Weights of a small GPT-style language model, trained from scratch on English Wikipedia: RMSNorm before each block.
Each number is 50 + 12 x the weight over its row's rms, rounded and kept within 0 to 99. Layers, rows and columns count from 0. The size before them is the row's rms in percent of the matrix's.

# layer 6 MLP up, 512x256, rms 0.0845, rows 471-489, columns 128-255
097:33 74 49 45 67 44 62 58 64 38 59 76 46 60 47 55 80 62 55 39 53 57 65 42 53 45 43 54 61 43 75 26 48 45 38 38 69 47 47 65 57 52 39 44 32 49 49 57 56 42 54 27 53 49 44 59 76 53 41 41 34 46 46 54 66 47 72 43 32 28 74 32 37 41 59 58 57 57 21 57 53 49 32 54 74 48 32 25 46 70 45 37 64 76 62 35 60 32 41 47 57 64 59 30 27 49 74 47 52 41 37 59 50 53 47 53 50 45 61 47 50 53 60 62 59 47 39 57
106:56 45 62 54 51 61 53 22 39 57 47 52 54 36 62 49 70 53 51 34 71 62 53 64 51 37 47 60 44 48 38 49 61 54 68 74 48 62 61 55 57 46 54 45 48 45 57 23 40 33 45 45 61 73 51 53 47 47 46 73 56 33 69 51 64 39 43 54 64 48 58 59 40 68 70 35 37 35 64 38 63 29 59 57 34 41 74 44 55 34 36 58 57 41 51 47 53 47 44 55 56 53 54 17 57 31 49 46 65 35 49 73 50 46 62 33 54 57 44 52 52 52 69 44 54 55 64 38
099:66 54 47 50 51 63 47 38 55 43 50 71 43 54 67 52 57 43 46 45 74 31 36 48 49 51 21 36 67 46 63 46 30 53 53 63 38 44 50 55 80 52 59 36 66 67 52 47 40 57 29 67 24 46 57 61 61 60 59 55 64 36 56 51 48 60 45 52 34 48 61 49 30 65 58 42 32 34 50 30 52 49 30 41 49 37 31 50 49 37 66 58 52 58 48 55 56 47 69 61 45 53 33 41 39 47 66 50 47 65 38 61 63 49 57 44 34 55 64 43 69 64 73 32 43 48 40 52
101:48 44 58 42 43 51 28 45 54 70 41 64 43 55 33 52 54 62 61 48 62 56 58 42 48 52 58 54 61 68 36 47 37 59 47 56 48 60 43 36 54 54 46 48 43 76 55 54 47 55 56 23 51 47 51 46 34 52 53 44 57 40 62 45 66 44 57 56 41 67 46 31 67 34 49 54 56 48 60 47 40 53 50 65 39 61 55 69 81 38 56 78 75 31 46 21 48 61 60 57 56 63 59 62 63 38 31 53 66 44 42 49 52 51 36 64 38 53 32 45 46 40 76 43 34 29 43 41
087:47 44 42 43 34 61 40 68 57 51 47 61 50 76 47 40 45 43 59 29 31 57 65 39 55 79 62 40 58 26 49 59 44 47 59 54 53 53 59 50 53 24 46 70 44 48 46 50 41 59 34 57 45 43 46 59 41 73 59 49 43 52 59 62 52 50 64 62 76 41 79 56 55 58 42 28 59 55 54 56 57 76 38 42 43 76 72 52 56 46 44 42 35 58 39 55 51 49 59 33 45 47 39 65 49 53 36 62 41 53 56 63 59 61 47 46 70 70 44 62 68 49 61 42 40 58 75 71
105:49 26 50 50 57 54 76 50 59 34 55 50 63 63 44 79 69 68 51 60 66 38 56 42 38 57 65 48 63 50 57 45 64 52 44 46 36 52 54 58 45 61 65 74 41 45 55 54 52 65 53 49 51 47 46 40 62 61 31 45 41 47 47 49 38 17 63 35 56 46 36 25 63 40 65 27 75 40 54 62 74 50 46 67 45 39 47 38 60 24 36 52 71 41 44 36 43 37 64 47 51 48 49 40 47 70 69 47 41 60 31 49 41 45 58 67 46 74 49 59 40 54 73 54 49 39 55 36
102:55 66 57 50 50 60 57 40 34 43 43 68 71 55 42 46 52 37 40 49 45 39 59 41 41 35 54 56 58 53 33 44 69 35 67 54 43 39 46 36 36 52 34 49 59 50 71 43 47 37 34 74 45 43 37 45 52 55 61 75 46 47 54 64 51 46 57 38 50 69 38 57 43 38 45 42 58 51 45 53 29 56 55 58 53 41 25 72 28 49 50 59 57 43 54 38 47 66 31 47 66 39 63 51 56 48 71 59 44 61 45 71 54 66 48 41 53 30 50 41 40 63 25 62 45 40 50 47
101:36 75 67 66 46 30 57 55 69 68 59 56 34 39 34 56 61 58 49 67 60 39 69 34 41 37 68 50 44 37 44 47 37 42 74 62 43 57 58 47 44 63 41 51 31 51 45 40 61 51 63 44 66 27 60 55 41 67 70 54 75 60 45 49 31 56 24 55 46 49 51 30 78 33 46 54 64 65 44 90 49 63 32 40 43 40 73 41 52 61 60 74 61 44 30 45 38 51 55 63 41 51 51 29 57 27 58 51 69 42 60 40 61 53 52 42 55 63 59 29 64 53 57 49 34 44 53 37
098:51 46 55 60 51 75 46 35 54 63 56 51 73 71 40 60 53 50 64 40 42 65 39 44 44 57 46 43 44 49 51 53 54 37 63 40 50 30 59 73 49 49 28 33 46 72 27 32 27 45 67 53 52 50 51 58 37 42 53 28 58 52 43 56 47 48 57 60 66 44 54 53 59 35 63 45 56 62 57 47 32 35 24 63 68 39 50 62 66 40 57 46 56 54 62 45 30 41 51 39 46 72 38 63 30 25 57 42 68 52 57 41 49 25 70 60 49 42 56 26 50 36 45 53 61 64 34 50
100:38 64 47 52 53 63 48 50 40 45 64 49 65 52 50 34 48 44 46 61 57 63 72 38 56 74 36 39 68 44 44 56 33 48 58 63 29 47 55 59 65 55 31 25 63 60 59 42 45 51 33 31 49 43 58 45 45 60 61 40 68 39 63 34 61 45 58 36 45 45 33 62 40 29 46 55 45 35 49 58 60 43 33 40 43 55 50 65 70 50 68 73 60 62 50 55 77 67 74 37 52 61 49 43 66 37 33 67 62 28 56 43 50 52 37 37 46 52 56 47 38 47 50 51 46 50 42 59
108:63 40 58 53 89 47 39 63 47 37 55 52 50 52 51 65 60 53 46 66 37 73 54 51 69 44 33 25 59 54 32 48 48 47 51 28 59 57 46 44 64 49 55 43 47 64 64 69 59 54 58 55 54 55 57 61 51 54 47 51 60 41 55 57 45 27 40 46 63 41 64 61 52 65 35 65 50 49 48 54 63 47 70 46 46 38 64 11 49 65 44 42 27 65 30 54 45 47 46 49 64 56 56 29 41 47 47 47 22 55 67 75 64 44 49 57 56 51 43 43 40 72 46 39 53 58 49 47
104:53 55 50 25 41 53 72 38 48 48 42 67 60 60 47 39 66 40 32 57 52 42 50 37 40 41 43 37 57 48 43 55 58 33 56 67 43 33 64 56 53 44 60 74 35 62 58 47 33 31 76 49 55 66 30 59 52 55 74 53 61 60 55 41 64 45 49 42 37 49 53 38 34 47 39 24 56 65 40 34 28 50 58 59 51 54 50 67 55 54 32 37 66 59 45 49 44 43 65 33 57 19 52 44 36 65 53 53 42 43 56 64 47 44 73 46 55 52 16 37 57 57 45 51 22 69 55 51
093:60 58 57 33 39 49 66 29 44 31 63 59 54 73 55 35 50 48 55 52 48 36 36 44 44 64 38 43 47 60 51 29 64 54 69 57 26 57 42 58 62 54 36 56 34 49 54 47 54 48 64 73 50 41 50 39 41 56 53 57 39 51 42 38 51 25 44 58 38 34 61 50 10 52 26 30 49 47 47 48 44 38 46 61 51 52 41 53 33 50 35 28 45 57 42 35 30 47 63 34 50 41 58 60 45 54 44 64 33 56 46 54 68 39 39 62 69 37 63 66 31 36 45 63 56 47 53 62
088:48 60 57 48 58 34 42 39 52 58 37 45 61 52 65 42 50 55 65 41 51 39 51 64 64 45 53 75 55 70 44 65 50 62 62 46 55 46 49 36 55 54 48 58 44 66 70 52 48 55 47 52 63 54 70 65 41 48 35 49 39 63 50 46 61 45 52 43 49 58 50 50 39 71 45 28 45 47 56 55 58 54 77 49 74 48 52 12 64 39 37 71 64 45 41 42 45 42 81 35 58 43 37 55 34 51 76 62 62 45 37 40 49 48 39 43 55 57 43 40 51 41 57 26 61 39 65 43
101:42 89 71 55 48 51 34 67 56 48 61 28 38 65 66 39 45 53 42 37 55 61 52 56 49 36 38 48 61 87 47 60 52 38 51 47 64 44 83 32 40 30 56 67 41 56 55 46 42 49 41 63 75 46 34 56 52 43 47 72 28 48 55 48 51 48 55 63 26 59 40 88 53 67 53 47 35 45 44 63 58 44 51 51 52 71 45 58 45 26 40 50 50 58 41 54 53 49 57 34 61 49 49 48 27 41 62 49 39 50 38 36 48 66 49 54 38 45 63 45 48 37 39 59 62 59 50 54
099:61 57 63 46 51 53 62 54 61 57 48 39 68 52 48 52 49 56 63 41 64 43 72 53 66 40 80 41 73 52 61 43 53 33 70 49 60 48 55 46 73 23 42 40 63 41 47 48 69 42 37 53 40 53 47 59 49 72 51 56 62 41 64 31 41 60 38 54 40 42 49 50 54 47 64 31 32 56 67 68 43 62 43 68 42 75 31 51 35 65 55 51 42 57 54 61 50 62 22 35 43 34 55 52 52 54 55 37 47 70 58 42 53 34 59 53 43 68 37 60 64 66 55 52 43 43 52 50
107:62 40 55 43 36 60 57 40 47 67 60 32 45 43 34 46 61 46 59 57 57 47 48 42 38 46 47 38 59 73 49 48 24 37 40 53 40 66 50 60 34 62 40 50 54 68 66 38 57 67 69 62 65 37 48 40 58 25 49 42 49 37 55 58 42 66 37 20 34 48 54 64 40 38 47 48 41 54 27 64 48 43 51 54 58 68 40 51 46 45 62 42 53 44 45 33 64 43 30 63 46 68 55 42 73 65 38 25 53 50 52 78 59 59 57 66 60 32 55 47 54 67 45 59 42 71 48 29
097:64 45 56 58 25 61 58 66 52 70 58 62 30 44 48 59 59 74 45 48 32 49 59 55 21 57 40 32 55 57 62 44 52 47 49 44 53 49 45 37 49 40 55 47 43 44 45 32 80 59 49 52 51 35 53 38 33 60 52 52 63 29 63 57 44 42 50 32 44 42 39 31 40 51 64 64 52 63 65 70 40 50 55 54 50 45 68 44 51 64 44 40 43 39 46 48 41 59 36 30 55 55 39 57 31 53 72 59 51 48 43 63 38 51 55 40 48 41 56 59 69 28 60 57 56 41 75 82
101:78 39 61 45 40 51 38 56 41 46 65 35 35 45 75 35 49 60 45 34 63 60 25 55 54 50 68 66 45 26 78 48 27 84 55 52 62 62 48 62 58 43 59 48 35 32 31 51 28 44 44 64 46 53 58 42 57 38 35 38 50 56 44 35 39 66 50 30 70 46 63 69 42 58 40 51 50 60 54 68 34 37 64 68 45 29 64 49 45 47 66 56 41 57 34 42 42 49 55 50 31 27 50 56 36 48 48 55 31 43 53 27 20 54 45 50 50 58 31 41 35 37 54 61 61 47 46 54
# layer 6 MLP down (transposed), 512x256, rms 0.16, rows 471-488, columns 128-255
103:74 45 41 60 39 56 55 50 71 39 36 71 46 44 47 45 63 45 54 44 51 62 73 45 56 45 38 62 34 33 30 53 63 61 40 48 60 50 42 49 55 42 48 37 54 59 82 53 59 65 56 63 47 45 64 55 60 33 61 57 59 20 58 49 49 72 67 50 55 46 57 45 53 53 56 57 55 58 37 56 32 58 41 41 67 57 66 36 50 62 48 62 72 42 60 62 50 40 44 62 35 33 44 62 50 45 45 46 58 66 52 44 70 44 59 27 27 62 57 51 49 44 53 74 51 79 52 46
102:67 54 42 68 40 55 36 36 48 41 73 44 63 55 72 66 34 70 63 42 39 72 52 65 39 55 59 45 56 65 40 34 53 49 52 50 22 46 41 36 28 62 58 43 42 50 56 45 52 23 55 42 52 60 40 43 61 48 50 45 56 45 37 64 54 41 52 81 47 57 37 63 40 43 55 41 54 59 46 63 40 36 13 51 52 44 49 45 60 46 39 34 43 30 41 57 36 59 61 49 43 59 41 50 53 43 45 37 42 65 59 63 41 54 46 45 72 43 38 44 55 41 53 34 22 49 53 51
104:57 49 49 48 65 64 41 45 37 35 47 62 71 23 47 45 31 17 37 36 52 49 42 37 57 43 37 58 48 82 42 44 54 67 48 40 25 62 43 55 50 53 67 45 68 73 56 42 37 39 54 53 63 33 63 50 64 55 33 44 63 37 72 46 52 63 63 57 30 45 52 39 66 45 52 48 41 48 58 25 66 72 53 35 43 67 27 41 36 49 46 72 53 44 36 46 74 53 60 65 44 37 53 51 59 58 51 43 68 59 37 40 47 46 50 49 40 60 75 41 48 43 45 42 39 38 34 68
100:61 56 56 68 73 46 57 38 50 35 29 69 53 36 31 53 62 49 57 74 61 53 56 65 32 63 40 39 52 42 46 47 74 63 62 44 60 59 51 18 63 46 49 39 32 83 51 54 64 63 45 60 52 38 31 45 37 55 59 31 49 55 51 54 42 51 46 52 75 34 35 31 38 82 55 61 50 40 65 40 42 56 45 85 51 43 30 35 55 58 61 52 55 47 44 60 56 60 49 49 48 46 70 29 41 39 60 27 58 46 50 50 26 63 33 26 35 55 45 49 47 44 45 59 42 20 66 57
090:53 52 37 46 49 46 65 54 44 68 56 67 45 29 21 62 56 40 52 53 27 58 65 46 35 53 30 56 45 37 70 40 57 47 52 55 59 40 33 37 40 57 40 60 48 65 46 44 58 26 28 59 60 22 51 51 53 58 27 42 53 42 67 30 56 47 54 62 53 55 40 57 59 42 54 54 61 43 55 68 48 59 50 22 54 52 58 52 54 51 45 47 62 59 53 39 50 54 59 77 47 34 62 53 32 45 44 45 29 58 38 68 63 50 47 48 85 42 55 48 51 69 45 60 66 44 51 76
102:54 58 48 56 52 40 52 39 31 58 51 46 77 36 58 48 66 64 62 41 64 38 54 38 65 63 82 58 44 49 34 34 37 57 51 62 44 62 31 23 50 53 40 38 56 64 53 46 85 61 51 29 41 48 32 16 54 60 51 51 49 57 23 53 58 49 45 58 52 41 36 40 36 62 37 54 50 57 39 48 60 57 47 52 55 34 58 35 40 30 41 71 27 59 45 65 23 39 56 60 56 57 62 50 43 41 58 67 41 55 62 46 33 27 42 64 38 46 49 45 52 44 45 51 32 39 32 58
099:35 57 52 39 35 58 64 57 48 35 19 39 42 41 56 48 49 37 45 51 52 44 40 44 40 47 53 48 54 57 39 59 58 35 56 42 49 59 46 53 75 43 52 76 60 52 51 31 54 20 27 32 43 52 49 46 67 55 58 57 37 50 72 38 50 50 48 49 67 63 44 50 54 36 49 39 43 50 47 30 39 45 36 64 64 55 48 42 54 46 18 53 64 53 57 45 66 43 31 39 50 34 71 29 71 61 48 55 43 45 34 62 59 37 70 44 58 36 49 44 47 50 36 48 44 59 51 57
108:45 30 33 54 66 43 54 46 55 37 32 53 32 50 35 59 74 46 40 57 58 46 50 68 61 46 33 58 41 54 47 59 52 31 74 57 68 57 58 33 53 64 56 72 30 56 59 43 50 65 66 54 45 30 49 39 63 34 65 50 59 61 69 68 44 58 43 64 51 42 34 52 44 28 48 43 51 50 58 47 59 63 85 61 49 76 38 37 42 47 45 51 45 53 72 28 61 30 54 86 52 56 72 57 53 46 38 65 39 68 45 55 39 59 48 81 40 59 72 57 55 54 60 64 70 41 49 56
102:70 55 35 51 55 53 48 70 52 57 38 52 50 66 64 47 56 53 53 42 46 63 53 60 46 21 44 68 47 27 33 41 32 67 44 31 49 59 55 40 54 67 54 43 48 56 47 60 81 74 37 44 55 67 60 84 33 56 55 70 40 47 43 39 52 40 46 48 57 72 51 46 40 64 63 55 54 41 46 35 35 42 50 35 55 35 64 71 49 45 48 47 36 53 37 59 47 61 50 50 62 47 65 40 54 42 66 49 49 57 71 44 76 60 50 51 70 43 57 72 56 63 35 33 61 66 39 62
100:25 39 54 45 53 43 55 53 45 36 34 48 44 46 45 45 58 50 44 47 32 53 64 55 53 57 26 59 46 40 47 67 34 44 64 66 48 68 63 66 56 54 30 66 63 33 45 66 47 57 50 53 57 44 45 73 63 48 54 55 51 55 60 32 60 53 64 38 31 58 48 55 54 27 51 55 53 52 39 49 58 40 57 45 54 53 56 53 45 38 61 58 56 59 37 69 43 54 60 74 38 53 51 53 50 91 61 64 37 67 68 46 45 41 49 29 41 76 54 64 36 50 57 52 56 55 42 54
114:45 69 50 45 68 58 40 48 34 39 57 55 50 63 68 41 52 33 46 69 36 53 25 63 75 74 57 31 63 39 55 41 30 40 74 53 56 54 42 66 40 51 43 43 50 52 43 48 80 50 54 44 40 59 46 53 29 83 49 65 48 40 53 56 44 35 38 60 39 35 44 45 49 55 53 31 59 35 39 43 50 42 58 37 52 45 53 32 57 52 57 55 33 66 33 50 43 43 42 59 51 49 50 56 51 58 55 47 41 28 62 50 70 68 45 51 54 39 48 31 43 68 67 36 49 54 49 44
104:41 38 45 57 40 52 60 63 60 53 46 55 59 53 77 48 32 57 12 38 33 42 65 42 60 36 47 56 36 48 34 48 47 53 31 54 62 52 55 70 54 52 51 45 28 52 29 62 56 65 68 55 38 49 58 51 44 26 43 42 63 49 53 57 54 50 33 58 56 26 63 34 27 65 50 58 48 56 37 57 58 56 48 55 51 44 34 43 49 55 37 35 56 50 73 45 68 36 63 34 47 43 48 65 52 45 38 51 66 39 45 69 67 57 61 69 70 50 39 47 46 51 50 67 37 76 44 35
097:42 48 43 48 44 55 55 73 43 55 57 75 63 48 31 57 48 56 49 62 45 54 42 56 34 54 86 46 29 40 42 46 67 60 41 52 67 63 39 37 53 41 42 27 45 57 65 42 41 47 51 31 51 49 43 31 63 59 44 71 55 56 39 49 47 55 59 57 45 35 43 53 81 46 42 49 55 70 53 55 52 47 52 54 35 55 49 39 43 33 41 46 49 40 59 67 56 57 47 30 42 32 57 56 69 56 65 39 61 38 51 60 60 57 59 82 47 32 34 54 45 48 52 41 45 38 43 47
092:55 68 28 34 51 37 37 53 47 61 50 60 36 47 65 58 49 54 43 44 43 73 41 34 66 44 46 67 55 39 53 46 64 50 54 62 40 56 48 48 59 52 51 59 55 29 36 47 48 69 65 37 63 65 36 55 61 55 57 43 22 66 40 45 52 53 18 46 45 50 39 36 54 63 47 51 57 49 57 59 50 47 44 55 47 45 57 71 53 49 43 47 36 44 54 59 32 37 56 44 14 53 54 52 46 47 44 60 71 61 37 47 57 56 44 58 30 64 35 42 51 54 64 69 20 21 57 44
097:67 79 30 44 47 71 52 19 47 55 54 44 55 37 39 47 43 20 48 33 67 71 75 38 42 61 63 56 66 34 33 63 45 31 40 41 71 71 49 47 54 62 41 67 68 43 55 73 68 57 58 45 40 51 62 69 82 56 42 34 45 69 48 38 64 40 55 48 64 31 34 52 34 42 71 68 53 57 57 46 59 66 53 46 52 57 36 52 66 44 45 34 67 35 61 55 48 58 57 47 39 37 32 51 53 53 53 62 42 56 37 64 50 37 52 48 64 55 40 43 50 49 46 46 50 51 40 43
098:51 43 41 58 37 47 43 60 31 45 41 38 55 57 31 46 55 54 50 63 41 65 50 54 35 52 36 46 46 37 69 56 49 57 91 47 47 64 28 50 37 65 40 37 62 47 48 32 33 31 67 49 66 37 46 61 76 34 56 53 41 69 40 49 47 46 52 46 36 25 60 50 66 45 42 54 59 67 76 51 47 52 62 48 33 48 42 50 09 68 64 52 30 63 37 50 43 49 55 52 51 53 33 61 60 41 39 41 40 41 64 51 70 63 43 54 53 53 33 74 54 31 55 40 73 58 30 62
101:42 56 55 47 68 48 40 73 31 67 55 64 22 47 59 52 55 38 61 64 52 61 64 51 65 41 39 48 82 51 59 51 49 60 44 44 59 56 63 55 57 55 49 53 66 55 32 43 48 47 53 53 77 56 31 48 44 51 40 29 54 36 52 54 59 38 61 40 47 56 46 49 46 49 50 35 56 60 49 33 36 44 60 48 52 76 42 41 41 43 44 42 48 51 20 37 51 38 61 62 45 52 41 42 64 63 42 35 43 56 53 50 64 59 48 52 50 53 48 47 31 68 62 69 59 83 66 61
101:67 35 49 63 53 62 43 77 43 69 52 53 22 58 56 33 68 61 67 54 35 37 14 40 41 80 53 61 55 47 66 38 59 57 17 46 55 37 58 37 66 61 53 56 26 68 31 43 36 51 58 52 36 44 52 49 26 52 50 53 37 36 60 32 61 65 54 36 38 37 41 31 67 54 45 43 46 42 32 51 56 57 39 29 54 59 42 53 69 48 45 53 43 52 40 47 56 67 43 33 53 49 70 60 55 35 56 48 57 45 45 63 53 57 48 40 51 43 76 44 30 80 42 47 66 45 50 69
# layer 6 MLP gate, 512x256, rms 0.0833, rows 472-489, columns 128-255
102:55 46 57 62 35 68 42 50 52 57 40 79 68 68 35 40 45 40 81 73 62 38 47 50 47 55 58 59 51 37 51 49 31 49 58 37 35 50 47 42 31 19 59 46 52 57 69 34 71 38 44 45 26 70 56 49 51 49 61 56 54 29 38 63 43 51 34 49 42 34 44 41 59 34 62 61 60 50 50 60 62 54 30 60 51 70 57 54 43 40 48 59 49 50 70 79 59 53 39 69 57 47 61 63 49 38 44 52 52 46 49 58 48 53 44 48 50 43 39 45 47 51 38 36 50 58 68 47
099:54 45 44 45 53 66 59 27 38 28 49 50 39 54 51 59 33 61 74 30 69 48 50 55 50 53 75 64 40 35 71 47 50 50 31 52 36 31 54 25 76 63 59 39 45 67 53 49 56 51 43 58 51 54 52 50 43 44 35 27 46 68 65 65 74 42 50 35 31 39 48 60 62 33 65 66 42 29 50 54 41 21 52 54 66 44 35 49 55 57 42 27 55 44 59 49 49 43 49 33 69 34 24 83 52 42 42 34 52 61 50 68 38 44 55 58 58 45 56 45 54 44 62 56 48 45 73 52
100:50 46 29 57 45 55 72 75 62 43 65 50 55 61 46 43 44 60 61 23 49 65 48 57 60 55 53 57 44 39 59 53 46 39 54 74 44 25 46 71 60 44 76 62 54 32 37 33 23 35 33 62 53 46 64 51 52 50 63 40 38 68 65 39 49 74 63 51 40 41 67 73 57 33 40 47 63 51 26 49 19 68 40 39 74 30 34 32 47 42 56 56 33 47 52 50 39 30 42 58 48 58 29 42 43 46 48 57 29 54 46 53 50 28 48 64 44 38 56 38 39 59 35 53 64 65 46 62
083:62 36 40 42 64 65 43 63 68 44 52 36 36 46 35 55 43 43 58 48 38 42 28 84 66 45 60 58 41 53 70 54 53 43 36 49 69 31 57 56 36 49 42 49 55 57 43 50 39 74 61 62 61 71 56 77 52 70 56 61 35 47 47 45 69 59 62 24 60 71 73 47 56 45 48 65 71 57 59 48 54 57 49 51 50 44 48 61 41 46 42 54 56 51 73 62 45 50 51 60 46 38 67 64 59 68 46 25 58 44 65 47 75 34 52 50 40 48 32 48 59 49 52 50 66 45 42 58
107:32 58 47 48 73 69 77 52 44 48 43 66 54 60 43 54 38 44 59 47 63 46 46 47 41 49 48 50 47 74 56 68 38 60 50 53 42 44 37 42 49 45 43 58 45 68 48 43 42 60 11 46 61 61 40 58 34 58 54 51 60 51 35 71 38 54 52 49 52 61 32 45 37 21 38 58 55 53 44 62 41 44 67 61 56 61 49 33 49 47 46 70 62 42 58 51 54 38 41 48 47 34 65 57 42 57 55 55 49 53 47 39 61 44 49 32 46 40 49 58 54 50 80 71 47 54 33 59
101:55 67 74 55 49 77 47 29 63 86 56 71 38 33 42 25 77 40 46 54 60 42 36 50 75 46 52 53 45 64 61 59 44 64 51 45 50 75 39 33 78 68 66 42 44 42 42 64 36 40 45 36 60 46 53 54 65 48 37 58 57 48 52 63 47 30 57 48 61 58 66 61 45 40 46 85 43 40 61 55 48 56 64 52 53 44 52 35 56 49 67 40 39 60 70 46 41 57 54 33 53 60 41 56 43 47 50 35 53 64 51 55 45 58 57 60 77 43 55 53 51 49 53 50 50 31 45 79
114:43 59 55 52 66 54 48 51 41 41 30 28 69 57 61 53 45 47 59 48 64 47 48 57 46 50 64 45 54 46 63 64 54 55 42 53 55 45 50 45 47 58 45 50 50 41 52 49 69 47 44 59 63 72 54 48 43 27 36 41 45 44 54 43 47 65 61 31 55 67 44 80 61 71 48 44 62 50 76 65 67 42 64 69 43 49 30 51 44 43 45 62 62 45 50 51 53 50 51 21 56 41 63 58 57 53 50 53 67 74 48 37 66 41 50 59 61 57 60 58 20 63 44 65 70 62 47 37
108:52 40 39 43 84 63 49 37 64 54 64 63 46 40 39 39 55 36 54 74 52 60 27 71 44 64 43 43 66 51 54 63 40 44 50 66 42 45 55 62 46 37 27 51 50 55 69 38 48 35 53 37 59 56 39 34 50 59 76 58 98 41 41 33 51 58 47 52 30 55 41 58 30 42 46 45 56 56 48 50 39 30 44 41 49 50 47 44 41 50 46 41 47 72 49 42 73 57 58 54 52 53 39 32 45 62 48 39 32 74 60 44 47 45 43 61 51 47 58 52 57 66 62 48 61 58 41 48
104:47 43 22 53 52 43 43 47 46 46 37 25 28 40 50 80 48 59 43 37 37 45 53 37 27 38 67 22 53 44 68 62 39 55 52 48 33 59 60 50 49 41 35 55 47 34 61 53 40 27 57 48 41 36 38 76 49 44 49 50 38 49 25 42 65 41 45 55 22 60 57 54 65 47 64 49 43 56 58 37 57 29 69 58 33 47 47 48 32 50 49 48 50 67 69 57 34 59 49 48 51 31 54 59 58 70 65 78 24 84 29 49 48 69 54 48 45 45 59 46 49 38 24 48 46 54 49 51
108:52 63 35 35 38 57 56 50 56 30 63 68 55 62 49 49 61 27 66 32 67 42 35 48 56 70 36 61 77 50 47 42 29 53 48 33 45 58 40 42 46 42 67 62 54 45 52 42 50 42 63 36 55 57 48 47 54 60 48 42 50 40 48 58 67 52 47 51 66 33 45 58 37 41 35 43 69 42 40 62 71 47 47 41 45 63 47 50 51 74 66 56 46 62 51 58 43 65 76 39 30 48 29 38 44 50 46 72 47 30 64 47 47 52 58 35 51 33 44 47 68 52 56 47 25 57 56 47
109:42 61 52 24 45 47 72 56 32 63 37 66 63 35 63 32 49 44 54 66 20 33 52 67 26 42 57 43 45 57 42 38 63 50 56 42 29 53 40 62 56 40 55 49 51 56 58 54 46 35 78 49 45 67 50 54 52 67 36 50 47 58 36 47 48 62 46 51 46 57 63 42 65 59 48 50 54 42 30 36 53 43 51 61 37 66 66 27 57 46 56 57 60 56 48 53 57 70 42 34 38 57 42 39 25 56 54 45 48 47 73 61 58 29 60 48 75 47 22 38 56 70 58 44 37 67 54 71
084:36 37 51 30 48 69 45 49 43 52 41 47 64 52 53 31 50 62 51 31 40 35 25 20 62 43 64 41 58 50 54 46 65 26 41 46 53 48 64 53 54 63 63 66 48 49 43 61 43 59 54 40 51 40 13 61 52 46 29 69 20 55 40 37 48 61 65 46 37 41 39 60 55 57 49 58 30 53 57 47 47 40 42 66 40 61 48 51 46 68 28 41 53 63 37 43 26 41 54 25 38 47 50 61 43 49 54 57 43 48 66 39 46 42 33 64 51 39 53 45 74 69 57 46 39 69 42 45
088:43 52 36 43 56 53 47 52 51 26 35 38 40 59 75 51 51 78 29 57 53 60 54 19 48 43 40 80 57 43 26 64 47 53 53 37 57 72 37 50 44 53 53 65 50 40 51 51 57 73 56 48 56 60 43 36 63 45 52 45 54 66 46 47 67 52 36 84 70 34 59 47 69 79 50 43 58 38 63 50 49 48 47 53 56 42 54 53 31 41 41 62 63 61 43 51 71 40 58 62 32 75 47 51 35 62 38 53 61 41 49 55 66 58 48 40 50 31 45 50 38 54 51 89 46 61 64 63
096:50 63 65 50 44 57 45 80 56 34 42 55 29 57 50 27 51 70 41 56 64 47 43 49 52 31 38 42 42 67 48 39 47 60 81 68 49 50 48 35 69 45 61 35 41 60 34 57 29 72 61 45 65 52 31 37 42 33 46 50 50 42 68 65 49 54 63 48 33 61 58 63 39 48 55 57 42 60 43 35 49 53 41 63 67 48 46 54 67 57 67 59 51 43 34 28 39 45 30 38 58 20 52 59 51 53 58 41 60 47 67 43 36 33 52 40 60 37 66 64 60 43 67 43 51 60 39 49
097:47 38 52 58 59 39 34 56 51 44 35 54 49 33 44 53 48 67 36 68 45 44 49 52 26 66 33 47 50 59 47 68 65 43 58 52 65 26 48 61 36 53 41 54 44 65 56 38 51 46 65 71 52 35 44 41 49 38 52 52 34 40 30 50 25 44 43 60 33 30 39 36 53 47 55 51 68 58 31 56 52 50 46 39 64 44 66 48 62 48 59 39 60 41 62 35 62 22 60 60 54 56 15 25 61 62 67 71 64 54 62 48 55 50 55 41 70 19 53 52 49 44 35 63 47 40 51 52
102:51 43 75 63 55 54 44 43 56 46 30 72 60 56 48 50 50 46 39 71 50 50 41 59 58 31 45 50 52 33 47 47 68 62 70 26 59 41 42 35 56 43 68 71 49 73 44 37 40 41 58 56 47 48 70 46 65 45 31 49 63 59 59 24 34 53 32 40 49 41 65 43 45 65 69 41 54 47 66 48 54 49 40 45 65 58 60 41 38 63 50 41 54 57 63 51 54 63 75 48 56 66 41 57 28 42 30 47 53 46 39 39 61 41 57 57 20 53 21 39 32 50 36 47 72 45 52 59
104:41 67 61 31 46 46 51 38 56 75 65 48 49 39 60 45 66 36 50 37 62 42 54 49 58 38 59 54 38 41 40 30 74 39 49 45 47 58 49 14 47 47 53 54 38 44 49 47 65 39 55 55 68 52 52 48 32 45 30 41 43 51 67 55 48 70 41 46 41 54 49 38 32 79 50 48 48 37 44 73 63 39 50 47 40 51 60 56 61 61 59 58 27 50 33 52 33 62 53 47 29 50 57 56 58 41 74 55 65 28 40 52 63 43 48 36 39 45 31 73 49 68 49 40 56 57 32 47
101:55 55 52 33 65 65 47 50 57 50 49 35 39 38 43 54 49 47 47 33 39 64 35 35 67 33 64 89 47 63 55 49 49 74 16 46 57 54 20 51 34 50 67 48 53 25 51 51 40 35 52 54 40 48 53 39 56 55 53 39 50 71 36 40 48 40 60 45 55 52 76 69 52 60 45 43 27 43 44 44 61 60 45 44 56 23 55 23 40 54 52 45 48 53 54 49 56 56 28 51 54 48 57 54 68 32 62 40 60 60 65 33 51 51 55 25 52 62 29 62 51 56 45 75 40 67 14 58